Weights of a small GPT-style language model, trained from scratch on English Wikipedia: tied embeddings, 4277 steps.
Each number is 500 + 40 x the weight over its row's rms, rounded and kept within 0 to 999. Layers, rows and columns count from 0. Numbers have three digits each. The size before them is the row's rms in percent of the matrix's.

# layer 5 MLP up, 1536x768, rms 0.0332, rows 771-798, columns 0-255
093:592592473434529551471518444590563500501475489490460543465450531475514509542488390579461497494510546545459524497480482570454562544544510444485501540589481485487417477453511514497552497504476477564558520499487556455480550486552453483458512486497473469538440522480509518577438448542489436484512491535576542449545485470520455508476452557493521527490470541509452520438516498408493486520474447519580541482528520512525500531437503538556413458481568460506487507488465441532518508523494469480536455398489507497502492518538485601444485455461527520554479516456493567484435548524530532458529429512532488443436480582458518447515473458518427445494474544474503538552507501573555511501430523512480504506501526561479506489512471553492445495489508539494547497477510488464512510520562472
108:455542444437514549543464506563520472485535467534521551542491500526461511574546524538514525538528488521522455534451481487437482598495531458518533503538575532455544520435512524525442511521482475574511477514536412466519425515463479517535558537481540543387517529475517415444480462438509489479489550435433578481444538495512486503481456486530511499490487523568458492490512427494502569480585545516480500473533465527522464506495554464446550579435529532538507554518520480502528443505503581529502497444491543489484441478456594451536503517468504403510465545493547567544506504463466578454572574491497471554532435470500547497552519490465487515448442507485423441482455507560544561513475482480541511492525503487547579534561516482478588489434464528519513532506512510513577484460458478
101:562553527517490577519428489502558468570492549502456555479481535448496495609534460490525497448531447496552539429536480415438604518535561523413500531525476411482548439494554485595448460463550479511503505530447480499525480548495525436591532482477479536484455464556489557543519558447471462517539534588458584552449609528551559497518461493536409525481482508589481474468513454501518522498523511519467527451547442509485470419505492482558480537512501468505490469508556533387499447509458468488475500516569433509484483541529485525416559468520422523546514475465475457425510499470508532439469449528562539526533478503528444493537493509575520486501520526549444538520517515497482462476500518555477517477487450545471493490554467490568524482449464534502476489606512461494490499525483498
100:436543514499498469502535520577510534565430553462500484488523458483532491639460392512502481412521564493492532461485564484515532439525563537454455473629537460489540497424480436510477524523543451531523516530526511487464462543517537503470537527475412500459446513485533502505471475499445515502447464478526470544438516502469510503555428496442448532488558455526450483453545469440465446546520539459485531479554466538517560492583472510480501533496489485475518503489518463540522569431407508457503498484520511568509581482532475536533447521528499516580530460523531521548487484487505532544488522504513399480507482475424521569549522451494514490570504463453500437575543553544483442561531478450545453428459534529487566488497524463427471536502513541478511536542493495478556423512561533
094:598472541511501478477463487436558524538492446492535529514504462526552527541522429495459499541421498485585545517567535492522502568480499516457524478605494525449592431546558461407513478450443509541488510466526499555393491465462512506534437458592459486458484535483495462513558511480437515493485549498489502492441569412487470511509556495526471553498470491511498563538507465491493459524530480513510543466533476566513509557512537449456445479468508498524477447476440511471519510488526458463489467478502509475486503491515431468523470520448575475486556548529586529530510450479472448511544444496478536474432578579460476462474494525498460501483443517504475572502503498508509516448490507510517441490467510456475481510492461487526522526572524493541532517452458503484544533575444514
098:491496480443530477576534479547524499463515546552489534593446477471558462383437485502511490507456477515546498442495541545434462510516512508529518439533496495413495477502526520462488546471485514501459537479516524428513548502548453472495447503475566513483451464522503446537608497482450498490546491557428469499507569555544549513493495526541475508453506468478543595549468520481452480456489491456503489500563471509459547518576514446510527515459563520535542520501518478499537604503517507538503557479443536479481431485517459532577433566554611533504566552539446521531462472607504553450486483402531483529545451474469475414488467520468532511500535443476499503481512463577436494512557507517483481551471516442435472462618520504457485437541422441484512503507513553468529505449517515
095:439496504542495497463526482512481487512573490429501468527522476498506499455481402484481505483461491545513452480455518490577501459449588558497459437513505460549557503517553530526557496490514452549466456417515526493440472552497449480491498541483516482456491524516549489496529400542483450463485504495534490411445514537529450484550547494460481549507525525510586460490507458463480541515419539494476574546452607502477501528438543493591513561486427463557491463501434511483492500446447480449426471479461460487527492529498549503510489516476504505535455458511572467456530434513503502474409499517505480461415496507514533524457613498512477550548456515519472524525498518516389495556471472466516510554531462545425427412491554520515461468455463484447517564448463509552505502561466506
097:482559479501509494481516528475510553479527463476523462476517521488475492537502512477463505601510511502470481524546500466554504505492434471510453488516518491479546518399516445504470568484507461545509517499479534568466493487498499533511517491557477506502489487531486528466458449482494468562518455514530491550517612527472541512527458490490514521479485473517507563507417481416488498466441503461491471539445518517501491546512497459505492498534440471440484477527600434483498526502439480557516484483386497467532518547465515484455536602467473506513510496559521521482551486502486535475505532446504386480487513518505527496423505536456479510455459516528499574506594490453553498460464478448475502563563446482475505370439537464513524530434506541505498515533575449497518502596438482
107:600534514490549523560548503500458514489514518531517523519467420501509511542512510508438585481581496484513439448531482496460516492495492508478573479514384561500460495447477569523586537463578512528482413477575472469480496481487539567459573508494468532540530507424464536499516475447480545569450458497490484546531512446543527522498485501502511453521497422550576532458488559576498529505491444583460423509574554483481486438521528447525483500545502574530456498508460529604456427454494461497481530500510449491526452455429462432510523477488487518449562487536511448529441560457463509493493422487525521495484432489527547508527502569480580511469461555526482513589401509481581504474502461469535565524525470479517536454443564479457511451438434511489573530430511518488491516534414510
100:462454468601543513574516529456489497586471588478408555531501418474594457515528501569543474482508427425461527510477542509496519477577494511611478520544563393580493499468536521447502505551474450448530505462511507431476558451516493463519529499496525451454532478528425500556506510534472547523393509503507551484499496451523458485467512569512530480544467455483523532514525426507457491531533478477535508511535469497465487468505549513489506442469565464462502504562531528511586518516592459497437549458452514503517465457467487479555542496495568548436546479529415518450458441534556501508494508472504419489479483502531556496568445483511528526450559499526522502478496544517546525502508492565515476651476508473495475451482451529533555423471452512506494492502484503455528433491549438
098:547485491552535469490447503482445456545518511468514486529537468495535565472506507434510527446481480526509397477458490528519489474540552516493580478523529506498502437415544524478553509481457500528429458430497510583499494472572527497486474494527518510470525426536462471488495501483508428454403486521570523492493547587515537541490512478472464573465568536498510519426554498440498547576501488552511481476515521521499529537397488479547524621498520462535537538442538537446399448532511431528494498460557456501505532541464535571536521558416441525536498526397446503534526515471459460490517444557413532455534463477477513496504497605472476527546469543496479471539499489524522505449472534501479495538499521473525524539469490476493466502503491448475448513493480450489548488492562543
128:433472541538532517499426458434501548460517549402461486539480584527509538444460470535485440515521564544415523514455485517508519526449456515538517555557533503494561476508474564484511399533450488500482458462503551454536520486456500421528503422500456524469506500462516535443548476471484464496565484475465490513531562553517519524511530502475544519533538527440558549499511542475479385519535492486490556513511515478523482535501438503515487455501540384562510549533488469481472511567567459479472462467546465421478549526542442526434489511472540519498522531444509568472562521596483541548481484436517477457534515515507528464495424418540512500488477480458571540517536541440474518473544493519432554435520464477477494431508554508503491519471511561477509484418463579480479479491468483
115:519477546522465502525456511532457459440518486518466504452508488564513519509419439463562505457543513432456552478403425511449564472482471565476496493520485428570513521568472508477473556501531501501442456524529500475402501537511546521543537523509541430479521531486435506436511485523453478522506537505526468517484521476443476445565499444502472473516524543536462470505470469526425459506467451523479463533474447501415527492508497537465497523536431560510555428493464447484539480479457545483546508476446508525447480486482491513413527517479454487551504570536503461501519482538521507513545491614487491466518444449439466486487501474473477533453557482488552531511544537577458481493507541553442510418513446455512458462520534499466507466559469450484512456529486429498503505531499552
095:497519587489545492536456592504533542523486520456500464410518486491552522573497472483429504478525586450448545542538415524510461435548526448522594496429518582553463485496496511490458367529444469509482473562428521378475455528510480544551558431528529505516518444489531410449477457554464492496514512500499482584511426509479523555435463494538516482468549519485500492508477482473477482512504496518464526538503454488441478451522443481505515448512408538499500520471475534489496540518483477470547473509538529538493511538540535518470484476507468502565444503491541475514536514483470484464569471502543501465505550486453538504440511440465547549470462478500532565494472526508392514495468533406472497518479492447512463474500485452526521522454550493383492454485475455446517486529529559
101:477495513526550437485508430380467499521525515443523477475571471521558509493487446430534474441517505447543472507459499602508483511555506472566500500425558471509495441520523460468521535445557491516515503488454518501507448549526571549487467486463499534555499509450532519591481497444485517496487458482455511437528496452498500560467497526541423526498528517509547438481540530505521479529465490510563529489447470460565476479464519514525524501518428431406537511473457482508471479521543434495467477510509467448530434454537413519538515495578507490546467578517458530508517505523551514445517480561469479490509531470478527527530534469557498470462461509531490451541544490476496441497550464429497468464496530424463432542520435517496467459550464566443494450478449493520516472517526428
100:471481499506456479539486527502514555514526510484510515533446496546513577426497576478488541451418492539506574462464437498474444476446578575422476471516550459566495535481498531527500479463493495506520451539521435549575449512547513574517435578490455523532447495505464479461485546526409448541447492501492435485482521469557522548500444496518497477481497457627514488482464463487560612538468495393538491485487544485476535493514426500498523526534526473447463495436467526580476468567496519498501553480502464522447569497513535470462547492506518505503453519488477545570475552555478478512503486556505511467528410444426438502551523524522533543488477504436472417481489495444473515459489427478574585517554531533526504578448563472554484508547469479514528457430483424495470508455507472
097:492452511443468509497447484495490434515552540496572514537397494424555544512454478516470467445462556503546498446513510510469511479515516529504516533560592484469469501505496520516511540550531500501479521562588473471435497454430496544518538521515448504473491521512449504540487503463496491469515481515544502469513497480562511518486543532520542491492446498565501497571521529460507434518446490407469561510461618509531504576576518477535479548432498489456482475500503526501486512557586487483549512464459464538533528538439559475493448398476528520405475555574467491447536470496473452460491515485472491528480463495540440585435503465522530536519521515538458468548502453563534477531503543534523515474544521489545518495508459514521561557476488475532490572518535492503464513495493496
096:522473540431437523539528459426447523557439402587441488457552453487541518559413479524449517470464512515426486511484522486491548529485529508514562479555524501512515520514419448487437493520501475498497404458470396570486536486469490497506498512531467487437485498482477536525462444484534493509468492495482440500470477448474464446476541468519525538507491536464566531441452459494542419480464510533484496349504462512487546530502501486561579496490527486563440584479437500405564463492525466443483482510496485412438562587487516481490478458510453564503515511561487502527543528568437589489473482500456464456493474466435514522532451522541516492534516524495526544503532500581500469422464522411529434552454494448488462461548517549462515513507585426481561504521522531496506495517505536
095:453510503463553480470456497539479522522470497521427465501463477515545510528480540581462480462486489510551545523491570463519444528545486535537464472607435490403488565467442569495476552492456473529545491457521505537472533509457525451544519431584513584530504541559625499484542516541541468523440572422417555519483551481456492417488477524564549523538534532486458409516493469482508469439518484451509493460459446436495492417499518572501453444506464542513521482469457489530527451473502535521493446444506602522529561469504582505491478474503501476413499551446522509527557518428487501541527534486556477448589479532535424455475551425557479486555568496484564547610471468495460555452474510413505475442562490487549542442568528530460547558516594502440458521465445492495511468467534497
108:450534493491514514637410481440452548454512519458511496486437586491553568491427472501507520561494490494554524476535519454547439571522450525485585442446463466494468424414504530484526545503513472515522507487581477432477524508456511541499504516555447524541515591471477421541488540474531504487497505541511507495590504489509526580476568562521530473503561513501541489542548428477523466557442501464524500511477559470510513506536465521492460560497535527451505508491552489512436489556490524425546583530470515483536446467515479480532499478503503546553518551436516558577538470547544556535470566421573466524537440444583551510543521442492550429496508506462535539449479441550522427413512492494579513490444507559467475481544477460456490518514508449514519485478518451551467481434457501
092:500512494527469501453475490552504426457422497525543542492388423472459536469492484546502501522478416550496510453546489522523545482487473506512458465521528439484491484491511474486475484477509456529521489486535519504456496488544404496534585473520413608492498486510501483488477443514384551444509542504503452514509541514520521530515488505440540575473513494476498422483521507493474519580438503496397486503510489415464519500521514548545474562491556490489390478536492445488570519512492528455465460469515604453493480514493481400453541485471550490510499469515509513506497416473452411476513472526514497488537554524412536481465503580497425547515462474465524435548511459540466466531512473486472559534502570523519501526514525497449500514548419547484478582537450499520528472544533525
129:542454542483576558484567504492522440507440486503557468518531486438541473423418504435550447465432550489496501527473457465552541588548526460459512517505505503571483489461467514456524493490448506517467510484568508484515429519464499550449490493531522489519537488540487514443554531476490441504535419480520481526535487498533403469496512507483510497526486483454507472463548452475503599461499501505456501503464512542414532501516449519556495553459545441471539446515445546510463440526497496537488532490547477534511589483451517553541463479483455487438513542496459528511567546523478487449544561510538506531439558485514413452520481514465457480418519508514498457517523461544498539505488488516559491485487526497467527557506513519547482468482496504509531489484490484480519543506507511
094:540485446479451518468512524532506446440522536575514445451481509506450474466432547459417476531523486531492477525447500453469480565498463559436472453551532466507533466490428445503497491465434455442530482532468476489447467526476500444511473540501529521526441490460440499441437501522525514509471462578488509465465540475549528473504541514489476527519472523503421556553547514508530434526473485414515513487556495470457592438480483517471535498501480502562492531505502525554618500522498512477465543498460455508509589531507568475485462436582589445477626532523561498479515492474496536460512455445499482456555479533537451541575507537434490492566499480511533496480499501508505491573411506503505496519484488504515452447518522488520530478485453509500531467477486431463499450542491512
097:461538557590469553501529502500486531477527487532495495519500555584539450460516477520424527494502492590457404467553520545575546508449578470505525544475505542520445478455476499520479544546455496485427475550507457596495510453462470486560499482462487487506585492487469447460487468486523487533491426570477467470506493485405482474495474453509538516496530500505476512489487455505515500425564465423485466459524498499524480490587458493506513464513434402501487497528522565506503490532474497475527485481505564494530447547535542537472529535537537518467444494556533490495527481478490445540456540507411412491541448476474464520499382503558444457420551537514486489433506505432522435489485475525551515527475500513530544491546586589511459442497440484502432497457411434488485486520593508
101:499493491502553492536556448504432507555531535457531478471412546560530471461397543544463545497477526514495585434446437523410490499484512522473458515501516474564516510450515438479470506490541474471528474505512492460438430463498461540499504512551457475465512448516506557528474425514421508455498486493484494471538515523542545517522485501495452468512520368520504447509583486482498459432541485452491427508500544516491528432465497489504505541486518482530461477508509482471484507592417493559559581470440545441555531439490482520557534495505509625513497465387485463429462469513491439519491489484542552590469526508533484572572502483538485524549563540527429549472524521548523471526458513524499502496525490567576468542475503472420466428476507530414510575509420486541516533453507539
105:463471495484542457514528533557559450519478511538524452480486459499463468520456470501501524516460506495482480517567489477561469506464482493536519561563487439532485475495434468466513529505547499543465549503374523494475534541421433504495482521517476490560533553501411486504499479573524536528538545434434534474524549454565519530465502548474555520482448474510533519449527510471530518466438472474576515503490472459509516534519612502574491529545472571470368454495483460552481504501445556537516536456483471487474492500470535454519471490449533494491504493503468556522497469578425545489534525456473457509508495479522544505518479529474497458472488499589473535500472426520417527463525502575577461546470534491561494486472486499502505413523513499480454530466557488456497565570481502
089:554571478474484475500518444479498485510484545488488521538486539533433510517463485588510475515503520485452518462500517538442513527488461516492495536442535529561494452455476502531545510548509527496556548554518488541500482525507440525445493476483530486439491482491496438478491510456533506490397481540403453535517470530445501543489540528431507428481478486500534513554497450485479452528531455514492515579590449566491553466531597456424469531452466502469509537504466512442538549476496516588490505521540524447421495517494432535490514531520467528588596411502525424521484484533505494472482474432490599482524476558413465481465479416488514451546382519430496484472454536405534565488499481561427503486548524515518559495488549491464514491436515569509422486459569471553534464511526508
091:547508448561462535484472496463525509543488492500458537513465436472515425519511491493539562472521474524446494500509448526446476481402446483548561532529532548512488518523484469506511560511452439475518530614475411455478466490555578509520485476510514494519487487526495499409467492502475529546507510523489523455516503524515545459464519559458485411505501524464507553546466499597554557493510571495477489505515460555409495450506468521535522505492508500596500487560503485550414489511470489514498530487474493438512563481531520476537573489450501465478546530432369498526498557448475444494505497534476492514474574472520455535462505461450462528422418460534482517468539543551489535521497475477470491526478441500476496532537547575563519452513469466480578497539452526446469523505413488
# layer 5 MLP down (transposed), 1536x768, rms 0.0333, rows 771-797, columns 0-255
088:477446514460468504504454564551562446514517460550501523439500508508448465487482568541569448525555499437460448489539499527495567490474428493557527499458477512458480511550570555523388435534644540469492522510521475444492546517474523461507590548540504509501542477453500514512549508441477467456506501513425500464489480428523464490550499517447471565526502482550491522409467521558509506512480538535557521471458457450545434490427489472492479467519515532559525456460581518524569519423504587502491504476487567470442465548469545473495550541526504513435523506552520513537484469536561544534467510526476493500514441494530490507496559516528500624442509499527509546513515484474546504463523545572475483515534512487545526496468500507541435562502502427425442562516421502470531473472594453
103:515479425554454503424565557471521445534515460491480471526478527448444490442456471435459517509508459497504525522519454417481531490483578468502495532412516534479539497465522422508516498537550475546448500516499497451529481444465515475528459515526478493565424504502478472586584509517359509499534559488503546494474478589506519520473459501482485533466500505432519440437512493502512491552498444465447494536544440487461519534561509483443526434477556543569473450514483506478454474505452512477487443429481479510527493523504517532523463509462462462501420548506489477491421488474460520460503530527553464558511467527496459544493446495470488489495548501539493449486439529496536498544465517478517470456474538509544502506491522466495522528473549440526543496507483493452468542588479525
103:490473453447543512525485487478452505494498451550463519473495494469498481554531411472460590493594458468534540498579484459548412462546514473457479525413500488539447479599412441522504569522451454423541524441451492487502504459452523447455537529553485577484470505495455438476513476523552453537505551468533512494564460477558542519481526474495506465450457497397581492462551441512423453540453449437544534514508439505521487512498472555537508548529501489508465543517526462514473487598487510543533483535465544520474518529482541470517529463513475470506495508439425480452489487580473587544466498545525485467472465526499558510533525584512459496430533474514419492489435570539459491484504446523485511559459560554425527570514423461506554487480482488515524507441511445428493513472445483
103:473554568522524478511497474506446477449574444438436565491512492553500480479497536502458454460562540502497446491515512490446483552513588518444421517532522487544512546592472477506560540578433548517568430511539454507450529463515580479494533484459508514472526539511509483586540517421535564524502516495473513471472476459541522518466467508479439481474545439518453495404487545594575523520492494541464530535471435489450451480544511481476483551465536472501470517541446498449413494435531513538510402531513520480521520514489460558439440595525498558530467508477532508423574500524487469433540461506417457423559539465439525476524497557544470545482466527494468464528502498482419452442430440452521526489463522501527546509525506527458477582521508515465526530501521523563454523502483522
088:427524403471438483558468508525558505518428470426507527526474493480551531526449531510466532443448494505443567509466513565459543403546525526525540460454509536476474449472417519566470518492554529501412480532478470484561515538533604477543533510500575517530499463466514467529489471466491563530481488471460472511502442537554560516471530529502450506538495533502483517517463511331504534468564489486536495521458529506496512502354485511435524451481458456525526447544524481453513497522452640497485469520474490498478492496533554488490490497507482463499510396487475499460453488570473541446483522466405504505557509483529458510514442551487525455515514462518468438482533455474497494431512482544509518524548515450495426461539588499535477536459515459440506432490428510503485531405470508
095:446600457485561508509444443512457541450455419462560516430491587479433481485555555475562532499483448479598556564497440474525513532484507479514441486491540500509534546557521485429502471525540385548460483469477562521508511510500530477614560548529440534412501495471526469523493512485522550510455427597571619480505566509488457404475518482503545541525392514453566515462423477544503490556502501478498529440524539510473501506528555478451465534493438571409502443588548510542496478514508530558546399513508471486521456551472540436475450471561542453445494513458542523511521474495580542506531524515500549441509531446449408509428511529494532512522562615511522459453510501487562484483461506511499484550481546563471480480513473568498489460456513512548482543488540427610493452508511519
098:522471405445564560518460461525482532478412530519553510475508544528497496505519533563506525532488522510460497593455512529557577534523536466438516536507471511566522524552519482532459522486457486499553512501546553465533470521527550525436495511472474515474510510538497511504534524513458509485494460493449551497481506406449508492469481467493496536535520490507547536588529517532499399511503479500407519549482502522533463426525515509550518563493466492551436476510519442522506510534498509502432561464519521482511432530540475481527508478463422525522554540509447499525487509467427468530396517502559440487554515511552448434533446482585483507464563512479523490501403522475469494504399476492517480467520508513482544483486480497507552452497451530548523444436570513450499452477407532
097:460492480466463477477552529495491537496464520527533512477480525520566517541567488452538546390520619502509516563563527458536508469475539514539585541513523541511512464580477423499494548500540502521468462506479520477487464477438550456484482479499548446461568531497494446484518506551491507488536548497466513574542511464526509510468480442565490511512437536523506502500441496467453518528460502469480452498463564541449502503469513550557459462501528510466463446458493474524480493547521462549486518510449551563498510544545537541503475498520441420555512468534539523489509513496527504525479478490547435490541498522522550488526522446488556462548462560429535497509457531416552514434471459446510455539483498520499531545506461507515504559517456420406536573447463576522466526473517559
107:510543501487577471556478457485497468477448481476531509536560522485484513527499466430534506499570487493459490510444569530491534536477540443451553463439435501534470510542496570524495567490518522499528473503563524482480465464522593477473524569539475473502485476555465472515496599496545481530457500485524530531580512481489457500467509483481485487520466419539501522436533520451593451518519467483486551529513455466551482521536535476526549571522507479553479483519469467586510495485511445470520536471461536577574476543482436477568472509488427453482513482585529472527472467507530461487508436506549464527480514526570470465549484449508488472496490515457472510460441560487498482466570474456448533441426495484527493477548435449443586527511537512469487504442491496447492458508494479
103:516494442565504554505546521477569529455444431508487462506500479523455510522443521525531469502464514520532486458514510496460463547579493491557540469461481469472502499522554551474522543442460510456559443532365509491534475472465463428430549486552485492512444556553437532451561493599532470560474477429483530437443495438568538499451435465511524416544575445508539510496538548453441425454480476471488514483448530510485385562483505491478558539435506596505453505537500501517483487449476553470446514518395485471561575474479493550425488495448503546518524516493455501415523514549468512454508439480499461473541427531467528564494500507527483441527555469468482473522501500509493559538453495482528455474503545487457483486450459514519560522464528518468528502423429480412588478619584587
100:514532501547470474486430496502445500487482390524486565556527477475545449503567478419442512535517518486487458516569466456533473525543506532466503537451424486523573432481438512528509546458481437492472486519502528435488475503556511476490529511486515467486534523528468483472366407455555460503468575462468524570433471510518563525458430504451493516489495537460457516479467513526457504515559523510496504476538474535501488461495509477523511386504569477513450501494458495549448531495511489499462390572464515460519525512484563555542448477447436515543424440550479518434425517429413482548543467472406524493440523527551532420523518541476450510495476603493546384403453524458533525454492469472480563494547452482495525521502521518490521415443477488524583561447516497440480456458529524
141:528491542557468507473489496496579501512504548553440431436505479481506442568512483459551503430491430521512460491539554526553526459571556491517422427486511521505551511526527530493519477464517476471541603476522463522453481537527540454484434549539541490566440481441487431488553552591480503472466417492545463485500580487480489513476488546500506492479450541452492462434449467506507516455526518533531424520532504529486526513487553536565475503534515593501487488542468515488450478487501578469456484553488519555514424557363456492474495423497476468452485442557453416531449439489510431506496568527463491526431490492465493459479486536495480459480470463501467540483495526505508486513512511543529512514558447464535499570491509545510531523507477520504534448559504491452545524539487486
103:474503555501473545524472542477483525500632484484503467558499439493501466495435547499485427484507486481566525514420472454486499520479502555516453523552489464532564496441521534520480574464471519547535522496462427493565445474459503521455468462535482515392558530577535493450463562499584475514474545528509455478466506449431441502473462470465513515558553522466509461583490522469476466586495513503513401510493568441486513461495477527476527549477525431493531451484460480497492433441556480470563453579462529576570520468586504523494529492452531491480452544546521547431504512483490399515518508500515459573481529463460505521530524470446475516489534553546503447492577558553504485427389410510479490473549465505510549504567525537460501548530550501510438421520521463454534530498475441
089:496453448533456479468469463495472450543563505511455514484494485446589467470430540503448572485460477518531503447526560470477496505466495539475442554448521477475484537490458449500506542533522459532503485457460523488551543442470500503462468512519420445432490475518448540507527540496501493511547487496519499475496564499521461424513515508455450435482571529493439497446465486502559525450497565497458523529480466515459438572572473466506463480550513540491473533546503490534563530507405494581566535494488483455480448412466448460482530545515510477483473501616496522493465488475491543508448471450450467446476515577573498508536478485505513539458502477453498416458491450524524473458496508525499526518535451490494509514510459560525471559525545515458419543490548547538472512495425445
100:528503480525488489449495505451568473398529505494493505530524475507557496475572541449571485558490485548511511509487552494429522527490532462468501520552479532510475510504489495479530427474476501482389512466480514482538449516432542430434525508524400479534506512574531505482501489478529500448474437465540518458526445551495519474407542495554556506539509460405527453530478458449483417464475492477527454487478479551425467392489495483507592501528474440455494495498511446505458497473430513484517497475526519520534485513459513502519401456490466487444513472525480477470558526479456421498477525494479507530465539489478567493486509545514442495405518509513460505510519548581531450521497535516510515449524470484494515539575453441455500462474466509527563504476472473463530502583559477
092:499562508509535482543480516443551438498548550532493531485510469545461435499506520506533452439431479471532467464457523431597415566463496474480531486461528511477491413503540503509560505502482403588480502512487501509483418449456475515593570510437440443480492497470453479557459541519553507451513409501537479521531468516521553499523506576423466481493481487470445456512463557496577498540514505454515496530462479495431524498510491346525494528553450552534450531548564547534545489451448486462494571475470562550480499560529460456501523499527530549481494508473453509479467504547534444511513480459502553429449464441485506489454488551518469533529546548430492480507408483474515503497457480523449466507532531479482532463519507492452517476556531546505462430509454542527411486552498509
090:474485512580526451507438489494503519473493419503422443513550421511487431536495521546515524595549522491420510485571484485532528440479473475478518520549528541534548484499554505474499456427465555524491444497585518534542517549548619448518519491473540506529532446522551461469475480513547546484529506472433534532529519476554499456484425499482476538584507519481506490491459509522541514425507495524481483539545476530520499433518466483461457532564442513462542554489538528458483489477488536436545449569473491418498579473515499516494523524522471474566517490470557462506448582487490505496519463516505516449521485507461493444516476488481458518407505529462502511437475514524469527494547562534516508544476484444474525534563554517513541441486508586515466546537496501482480480526441519
091:524516459543629450454517488556462500495517536442464462488415433494485453476604485504576500493514433504537481451495456474479490540509463567516502555485529507457499492500501458521549515433509504495533568509470546492506429535472547504508456508481477437530505499482494490501467572525475469486547548487505539495502472554512421509562510556496483487497505441518400469522468504542475483468465438559493469533508450484494469499515458520453482471465472539510548523511501519504446494536469493492512446498451515564549508525501563518479523505505484480519435484417558528486542490486470438522543596500479504528470641486584489507483563524430568450576478542535482469550498416534558511506533477503544499507524547441511507490443472471473474475466534551545511504558460553494504578487487442
093:532469544489490507579415498563509540497485388563446532513433466560437468543493509479510532511506520431503435468519487526533557464483498467500506533421506566440612447472447466448513420469504446479445512538598522480500474487549482551494441551507535492484517438496523507519432554476518500446551537473534534509558447523502520535501485510479484533501531503488465463487581455515515513520527482571598524466515528484477504569502537472508400517449542511450526517525495484491458545514492504552489603492472519468528443471511469436452463489483418521567528482533473514527554480478445540492434520476447488468510495582500495526511548528557495468497447467499489470463417555529389501536565479586554530450464475504521498506434488560521492443553543467450470517510528454497411516502520516
098:493539431491553447468538522442509484441557453501554483486479485461463462549465510449523464485487532492534427444418486508477542470483495512446496477540522474460572490477505490428392497534484457530497431468511532486498550515427490504446485550474548500513567475459504471488474543509481596584553553564495463584424466459514480490468527524459594428486526495428505461532497504496516494494540472523466483486543450465502450470497476544509438485455538531492453473498516473488444525485576535485494493520484500593488506478475512549537517528500523545437427485402546548536558529481505407458512461448555524551498395518452552490528558429467443492464451501472481504497458511538457511460479544512545566446516580548484512490448459465504528508525483448496544454503500526563524480535513495
094:524497458449519536503519559410535489519497552510447474438519530462494540475527463545568540529514548514437513486552469510497479496525493512467495522518471507469514551396517531574569515462540521513556528445450465492432468490510504498486532381545542448507518550480478486506555493464509560518501518481554533516473499506566539442542457441505498468552432429534479462509484493566430582495587482480478497486415469536403462489474448477545481496544519516436515544525494523444396452525512436419527511474528507468497450452507459521499510469559433519534477482364505439468556502471540518551525485515526446496412486415493478520472510546546528442482542519513419558521464546555511470507488475566498485457465504464587515514511529510524465464547553529538498506501497486440560484555546510
137:553488498555509565487488492453522464465455457570518467571535573459546585523490548427445452495561483489529507473446504383475575540526490516508589526564450525533528435495473502462520493504512520493497530525539505469477527599523520554447528461495479476489454489552515536564496528510432521409500457584485501485462554571540424559475518492479490534567532531420490541465529537488470546457551510500412515475501525519441484508484460511482508445485560392515542488443426511514483479466513497538527480478512513480451549487487501563473431502472472492503476470485523617470478487504479448436528531492502455527439487533542476513438456454476470448456447553491506438471537465574495497516529478460499517489483507529535545491513459502458499531441526544522494515516500465474468514543475442
093:484540497496455438494518484481514540546519468550569469556545532545452541525450413469591561585448489487524570546526522559565505496553453471388521598468489529502479561573522511413495445464459477473596492457450536474503555511556550500471534379461546487511475516478539552499524478444511509477489490434452445490463494504508487494449495527530543420513540482442502518456460503571556483547483521490561538472483448563472449473593464575460452473471476501490561494434469470476471486495522500543502465440496535501520513431547564535471623476519509473549475532511557533537505527441522520448489454499511523490504572504432551505507477453487461572456523550495610542485507482499443524449558435533439542421420486512487575482486437521534492473506520466555485568508425473543432466515550443
097:500527456536533479499486480541502475479500434443495490481528511456465450517464519472587550557549516514475511541526468483468496436538494481469483472467534542502506563517501428457516498463562501543453471532480504446477536545481414442537499441532506532512476528576485524523527560493489552496494502502495528553445532456489474469535470492538452478403469484519469522533474529535431549500542570494503514481478515478578490517501456566483460540560469501522479466476503460462549501454523399439487556498494514484420471478422492455502476550489469499570538598545495509506474469526464523477525515556537525489495637559549519481555559505482514500496478516499561528527500497529477517498473555524513470425580441570504554464460548477518554462497461413529577498540562461525451515491486501
101:540551427499482467594533504495526544508571457513501494532511549541465543483549514589534462443523457551506545432529531447494462455513483486546464502525515564513492513480539473556555465537492492539508506500527460532431420443470538487562537490507483497493464502516512558478490553476565502491547572403488527560496505512469526491499529493452467557497496469401584501481484551488463540542451449417502493443493441449493492495529514470543476486503484485510532483476566556444490497485539531558493550476513532548540492515513478535586491498567520515444571490498509557561550459484425498482476479510531476431402492465551493445465510531462462466481477583490599524459483502541508479517509454559497528504449520575552467637446460504530518506401530479530405515550564530517477442494506540
098:444468490560444490456515559530549445500504506624468538509503476469504460495468506551508453471523529487527518452453520494485488511429566545481504570481560477481480509570536543484453515450492552463462509532543455413427516507479542519550468538506553420484475491480489474507536402485486473509533540526554566503525491484431469440603468450422525508451509493478560404498517447442508430495478460502491540483488462460537441544439485471465546524467524492535486482489544469562509484438477576591466518472444528475433474487590531469467455519556483511526513460591539534456451511535539425458495461546517538506518468482596512486401532483501440442557529486564500478496501525495504500432538557501502499471499545468501492512491469520516451511591454544475446419473514498515506562462460484
098:497492524502514463427542522537511549488446521459559503528521510460562520416512531497505429538445455562531418469523514493511515452441567536523525449564523475500448516469543523505448516629514489468507542471503428472493520466508530498505427489508454554502468496468501523536509481592473513556536458445551542448444443494441491455552559453496506526523532513493551580507498484462464543459533517510462529499463506423473445423444409548508483496511516506518434466588492499554446543560522469459585439550546456598547500485509465437465467508561505478536492538507508511531551515463476474542501499546547458486449487478474478496551539543526457516433549445535519433530523474542439508498528488505543477554516461458510510515503519521496457498538503482475558554564492522480479452482499557